config = dict(
    n_layer=26,
    d_model=320,
    n_head=10,
    n_kv_head=1,
    head_dim=32,
    d_mlp=1280,
    vocab_size=13511,
    activation='squared_relu',
    norm='layernorm',
    norm_place='pre',
    norm_eps=1e-05,
    positions='rope',
    rope_base=1040.0,
    rope_fraction=0.25,
    qk_norm=False,
    attn_scale=0.177,
    bias='all',
    tie_embeddings=False,
    parallel_block=True,
    init='orth',
    init_std_qkv=0.0208,
    init_std_o=0.0208,
    init_std_up=0.0208,
    init_std_down=0.0,
    optimizer='muon',
    lr=0.0142,
    beta1=0.95,
    weight_decay=0.042,
    lr_head=0.00677,
    warmup_steps=200,
    schedule='wsd',
    decay_fraction=0.824,
    decay_shape='pow',
    final_lr_fraction=0.0,
    batch_tokens=65536,
    seq_len=512,
    doc_mask=True,
    train_tokens=424500000,
    steps=6478,
    dataset='wikipedia_en',
)
Each number is 128 + 32 x the weight over its row's rms, rounded and kept within 0 to 255. Layers, rows and columns count from 0. Numbers have three digits each. The size before them is the row's rms in percent of the matrix's.

# down: layer 20 MLP down (transposed), 1280x320, rms 0.0469, rows 720-803, columns 224-255
# up: layer 20 MLP up, 1280x320, rms 0.0927, rows 721-804, columns 224-255
down720 071:120145202158150118096131093092110138106046176168126138136115128135158128131131142154116111132214
up721 078:129075094119118177167115158127101108135123168032133105158142088136115154165163186165078153132097
down721 078:114115083118147114145063143171147173136090152107136105152048138090147094090127106135041160139111
up722 093:170161153152182128108131098124097088165121118092171117155119099110053113082097128159163145123125
down722 095:148154177159119112161129167137129130099082136071095102177162156167150127131154116107176198118083
up723 110:130106087141085157140116103127127124119119092100137089118083128128118110123154144120113123115144
down723 107:152148145238101102113125080128121081087136087060135168115144142090098125157095145097076141183158
up724 098:095133155106099067124112115108132145121136142120100086161180140138139071038087112147138110118118
down724 099:161123132101106125094093155100153127179147134139080115099150122137133147169121113131132185139123
up725 118:085093137094164158157070168102149102108129165106138089147096175136143131132008112125143087133117
down725 110:117126117081120104140114209090089191137133113145109071142197169090141121106160145086082159115073
up726 106:138145114188096134036095145149184091133107157102152158159157113137082128151126119150104140118104
down726 099:133139115114120151132151225038142140109116079165119157150152190162092136084145094179076104142065
up727 096:133138140090198159085178123150142103095158106202115061123146139119111211116084101142052130065136
down727 100:124117060118080072139106124107108119077212116162160144112153137100147106170150131138165184111075
up728 112:128097133084075069113161097112106155100150117136185127098149151118149172116146099101140119136143
down728 110:101112099119129125119137153175145097136118128135160090165137182131150141114169121124125147142110
up729 094:087142111088105153136087145093120136116162086083170145131155147067130109133155155149140174064086
down729 108:121210133124100100153105107153176094093142154170098133136127146179091135129097113089155128087112
up730 097:047182101127114117109165100151116113158116128181215095093135125130138119119121065124216157113129
down730 092:111135126135114142117072149166153178137103106077071074163174110151097135181120147110113101154141
up731 111:102110122083140135122140165092140122031152103076123109041139152081143112177073163181136134127138
down731 112:149129161102148144167136119171152145118246060123081109143091100137072126112091094125117139133091
up732 108:124108113133141206099115128135101124118175195152115138143110133111075150076094151182132142150160
down732 098:118147112119081143088132141127123045111090143115061171055057073207168098143135140137111160211137
up733 106:110084118133134212144146123102111114162110096125137054215140066151086143109184135177156071096125
down733 107:112161138166152135106120103148181163108080058112129107179151136090126103121096126108070066131104
up734 100:123131147086130161156197045152127063155152147175110111172100085118067094091095114108111086163188
down734 101:126108127151113134153104145080136113101152131149091150153078142077146134158067141087119085166198
up735 066:092137119128062149158141173131108154129145131108144092129141135152122146088150128081107122141060
down735 068:117075140136072093150144132146193123165148088108087143133091082185145106139041150148123134098166
up736 117:180091119164124096143131102144110109150178098092123060191154105118130106137140138086097111098098
down736 118:149085089152126101097123161161150136170110116148114153159154096137118134126142108143172186085122
up737 090:140107098145127182102064053106091086174108085162136169093162149164139184121087108088146110103116
down737 089:113112094113123064119115045124159093152116175124093143072157150177131080137117163150124156096104
up738 095:135063178075098137195159115113117152122154152133157159126140146166153079114058087124148125112171
down738 091:146092134116116139083168115121170180144077111073107118146122176136107080116149126070125148112156
up739 114:108064109188093101139145130103134131138139147134172153135121116188162150085115190133093167124142
down739 126:068069159142126129150116157144115094060105111120163105113116124148117148140115138174190086146128
up740 112:141045065076125169060146133114105109153120113138166140109182174069090104139142084107131123142096
down740 115:182090130103121127131119181197167130157066149083101157114146094072145145116129118102151067073146
up741 080:138095140130124174174141190134135102175125166086120137163171110154121112108145136110092094116122
down741 079:137173103157126142126071127159135069118132201127176097146078103123160151138135060118119130096115
up742 079:145176148150098094161085128061140148140106186108155153145118117120128116146143107125111127097101
down742 078:151117105113164121117093126212155122122153188136105141134102061105126140136137146117102144163095
up743 112:128134159112161132077107156135190144130128197151197153095132105103091146104109118121056090171086
down743 117:117145118108158159122106134076102126050127182090103104116133119135094126124202109088213155090124
up744 103:147152174107110143141160147102122097112088084108101066167134137139132143085073158133156111107093
down744 096:160235088136061124080100162158129138112111143129109075160147098133164144133111107073132105074097
up745 091:106127099130150055136142143115166159120192138137206115151130093121111162133128115151159156159109
down745 094:144107089110077121130113149163161138145131106111162094136178085169107181126161130170111130220128
up746 111:167179130110161120143189169129144079166124093125175140120094125141115097144133168137167156171107
down746 114:140168112083147119078102154130098129128118113152140112133095194178123083131123080175125184132106
up747 072:091157128079111137143126061133102083190131134102138132063103133083096114073064116120073148120088
down747 084:160129136165148121093165170124088094089148137140133102129148140151129094124207164089148143115187
up748 092:129140140097143185118164103175131049137120147142197152105125135159128181088103112125137129124023
down748 091:135133099158130120185107098125143136190119143102103147153091179114094102156200128137153121128128
up749 097:096118115107091129090098076151183132127176114150153101083118094151137107069135122068102085150124
down749 095:140154104145115122138103136129098149121106164076058135158152097125140190144059088138090206122052
up750 100:172116182185075143107151161125110155167164189074120114129169165143132151118113149136155116146188
down750 098:206181091163141112124165041186172079158123149062134138108113117129160139111112142168109146192140
up751 120:138140110152101111110146112142168094133112142147190133099147089096086135152132172185137136099075
down751 117:196198098197185078158104071135117153161101143173140080101129107105098133152091167136138118109067
up752 095:115138125152160145077179131093196153178150094174143115110142142120068108063121010114165134135157
down752 091:144165087139102108164124135185117184170121122132108090128156125170107112078174139084088172125044
up753 115:184102088097144113109135176117123110141117181128103109146127105168071138133109128092087151100079
down753 101:098131095124121117139173143134123172101129185120089084155101121071129110137191168180053076077192
up754 100:094089138173109154127200064174128075125109211113097110162131157142149116074118149132132139149098
down754 098:125122114066153180156126087118054143085088148136161168093122112125140180141120126030187117176132
up755 114:083106110140200131158158177199067179167148172143123128122140110167117157096142074088149127115120
down755 111:149127084140062164153128067209096108097154116137111134174110112115138195190062088155117174170089
up756 109:170128111103154095170090145142119142118184109138171143127165070109163083140095112147141157088181
down756 108:168082123128133208118163124123186087166104115186133115102085107089162137185146110094163166147146
up757 072:165137114084066110139148066136150150157131082188150084119138160075127099112171119167120118125155
down757 069:156147101143113119150160100134166135163143144162104134130064128141147071156125127172114163117166
up758 105:163090060109082136115107132102057117126114093129148095132106083159094141130128096151105147121115
down758 099:109137161120183134115101160105161130141093129170177096133134108131129092093144154131100137101184
up759 098:156115194170125090161084110202141184106166131111183130174120132095177153159141096164088135164150
down759 083:131124104166117151122067118116156058087075161111146116116077074133148117081139140161112172109126
up760 080:102125093164065133086106143104121182133126154130133130084157150100098127138114125108178073163069
down760 077:141101163137148147113139123095170103106175157160156182177101102154049123101128119049098115098164
up761 093:179088127111092121066139094097081091083114088190170113088130094134175126154194147160152093100100
down761 103:140194097139164134136120144134208162210155136130046144114114125133109136127081076093090112115165
up762 105:089135160108092061141134105106160146179185164169141123125113133184110154111135187125130109165097
down762 101:113134162114177174180098155140129120138135157126040146086126115117108138122103109109056097168152
up763 100:149172208168185203112163150166204076115118151135126091123123129110114051165160102114151142126097
down763 101:122153121136142143120157082129128095098185104081134110165153179152143087119120104101067099130058
up764 089:099103117114145108190105137084137175094093064082075074113175162074127120085165138089153193123089
down764 087:157084104165126177142022098135175125112129132094151117109104095098119135115112119145153121117100
up765 106:130140176145046149110141116122129094137100135130081143088101118136060151108137128196141083142129
down765 100:202160141152072193091142122105143086109119123067065123055141196114130131129179145147141060142181
up766 107:082105102162100121154166123064157161153097088087100056090102136160110144087090193189108162126095
down766 102:107178142123120129177116113133113080141099141145100095151021078135146139090128062134150125105130
up767 109:177081113114114159136155146102187121117127144143186072123128109188163099109082083185092105140190
down767 122:121194098083185127120144098137081074122148126159162138124079195077069189077135120114105142145147
up768 081:135136124088182160052069151153085162143127169196144106139114126155083155128142122125145127093070
down768 090:079140145109114074115171095111135139120112116119136140068143131114141094123118176143122134141206
up769 106:108108077128192176154126163120155099080139062084128147105136114131168110129131086094078143129092
down769 106:068127112139144124175114113131128140163142123115190187130172116088141155145106101161135133143175
up770 088:128147094097088072124125138149106113194091085168141113185132080108109130144080111074056157138147
down770 091:140136138109082129105077139106099121098107111155140136085111128136111085154135136099103181209101
up771 105:097195127141179126178131115142138165187117119138145121095145131121125126155126155077153132123123
down771 108:141151115065165133112132085149158071121138094143123115066153150145096094183155106151142160112104
up772 107:144152104129121121152116173159231131101083103197194125183132185181032156173107109149113135139123
down772 111:194087123153133162078122118092126089180209101096087172098168047065172122090173138081133089123144
up773 095:129132112086096187143152119137104076082164131060108139095128167167102072133104124073116101151138
down773 097:112163120110157112158101144090136158087074124147153186138099122119140122135157078100167164098076
up774 115:079141133088098113128190133078086121155132165182187072146108138108077115123126088136070160166104
down774 114:139141121168086117149199151099126102081165107145203103115110081108114148029123074199136188203100
up775 106:132115093093116128164086151160119151178101124109164089154169085117148100167081160073137131105150
down775 101:120122136075117146111090137117104180145154165193163114142157112131123074147133193109101162168118
up776 085:086149120148101082134158160163110144153121124217136124118152161113099086184143139152114131144117
down776 081:119111211120117089166157148176138164115052130067141114171129119168122143092099154096064156118047
up777 092:109115131116163198113120111147142165121101084117074053083093153112132136127105193142162190150136
down777 098:202151116188154129114107133134083134126084178100149130191081180179142139144143073099054125130116
up778 117:139160167148152111097196102111121105114095103152081112150107135130157084126123104109106154093091
down778 114:090129140151172143119193114079093144135133177179108150157133123122093171113120089172133150147114
up779 114:131151092176135146152133159162107096191120192174177144105142096125124127182079151206071133161092
down779 113:161091087187136149096092145147213129107118200127111108095130176122127091144104161167164147094075
up780 095:094073162099113137121113171067186125172136172128113073128078142088089147156126163139158132134075
down780 084:139109167123160127139122121115171075122110121158105173157107134137143086131151105174162162105137
up781 105:076120140133107154116126214105100116148097121150155154117120120194166125130136068103141130152147
down781 108:083085078119070181146136087156132138140101120111143166128155099154141120095142194134109102140132
up782 100:047192115105185125096111107118127142130148107082126146145148164136096110175147142142123121161080
down782 103:096134137105115051110141124114046095157124163117091054122149135166062162105160123103093078167132
up783 113:156147115100141126143144093094086125123105193165093169126164113094168147171129106117054136132084
down783 116:156097191097096129165153097106088133165091145151131083185126146080180099124113055105128144163072
up784 100:099147152144100192109141155143135117102144107162177133062171145120083153125156123130180146110192
down784 093:113120132134132165127149149123173119065168147088124170068199072095102139174131141111178087134092
up785 106:153135137085195120112190102110051103142105136101088147139169178138083138112146095165138164119088
down785 115:129149148129107103159133152145099112104080112098130104122149157053090112094100073098087107100131
up786 072:124157159148106138139170093019105147146091105121170155140155073136037125144094154148127123128163
down786 067:082189110117138165083122075146074114143061106119166187139091092092053125148098157113151151109120
up787 097:172168134136118138140090091127098085110111138199101128138136167140113112055080128112125166119152
down787 088:158204150122099052124119096109182163121110134152152128166145120119163120120134109115133142140104
up788 075:158157127164211148085206166079127067152129162099089121134143159138089151135095129080161152105154
down788 080:090115087138096136138077135137174199133130157175121155106154121120130104139107110134136143092128
up789 086:138104138099085136167121065067108115085108075139084103113132154127178196086136157113108131143112
down789 083:032115121183171158147100141125099158129180128147138097148130124119122121105101116166153116126074
up790 104:148076170164112141179120120146194131143155155138107129096118134063091096084123187107084147179124
down790 093:135197116114153138165110119107112120101076103108136113123142059078139150171127101139127126090113
up791 106:138143174183128116091130103134110105207091122161113168080074143081117126147174198133140095180163
down791 101:119096135125098091211139098145111198067157140100166040104091130129114127124155023088123114087156
up792 115:137153154187095137134184114138123093096182228146176085134159138115135107100130131134092120161126
down792 105:064162141132139072072126132132114094068123125084132106135176099107154103130154111113114125099135
up793 019:142128153169151154136159084095098058105122152127114103142131136128140146105090154162121117110126
down793 019:117143156010114123158116178133130144145105102119150091108131150144158084152067132126149126107097
up794 113:161107105112152127093112150090117160169099141074123090075117153144111146070105151161135044160125
down794 111:141127117148156113148133201117130144147131111060162129129066094155091146126124121137099069067163
up795 117:138153184161125078113094119180152053162185101174180153061173124114143058148106091100129123091153
down795 110:153109150204166100164114111110100107141140188185102083100122170155151104104145097153144096059123
up796 100:093109155166165101127128164111130146149151180086191137037170157092108089138082141124107145206108
down796 099:093082108140185132193049119031168100111168134137124124133152156161155112131137172189170065104129
up797 090:138171140121148095127091164093132138155148141143102096109163071139108147137137120104147095126078
down797 096:120123173099160189135155133110142142131150199120124098088127113103135184107150124074148145089200
up798 102:146113031140123110121154138104164133183064126117144162148176134109084118118087117129134162123125
down798 098:171085118119151112113136103098169112140133120145149182123070132146074125103140173076133104218149
up799 118:119117162087082166116109113085124171139114124130162168122127084054057083127173151095087084150116
down799 133:163183151137090140106132157149122063148083109084129123141078097143132097191134114152100168122119
up800 010:133188163148150134124145122110103072067161057156099115100142123122142170133144170125149058187136
down800 010:082196137125189106177094189169087126170150147121154100079071157093091072153143140160147097142137
up801 107:156063151121185143148148139127115144076091120184113158146177115084181160091104167158152143152096
down801 111:204112151112127160112076103131123090075132161068091103105205113131173124125072168186129111147154
up802 108:100144165101154157109117118109102150061093154133138112130178118094116164157083122101105157055135
down802 107:109196173075142160147129137144118107079133150080113126131153136137124143091137134129139105094113
up803 097:129193189134178170121089131180165086156132088132120108119100122163147149155126143193072208134118
down803 099:156116101157089059158169169166143099173187118112130180132146180086150117120146104082135100130150
up804 107:132114128079131190192093154115176102121099130148095121120131117093107142116082121165107093081102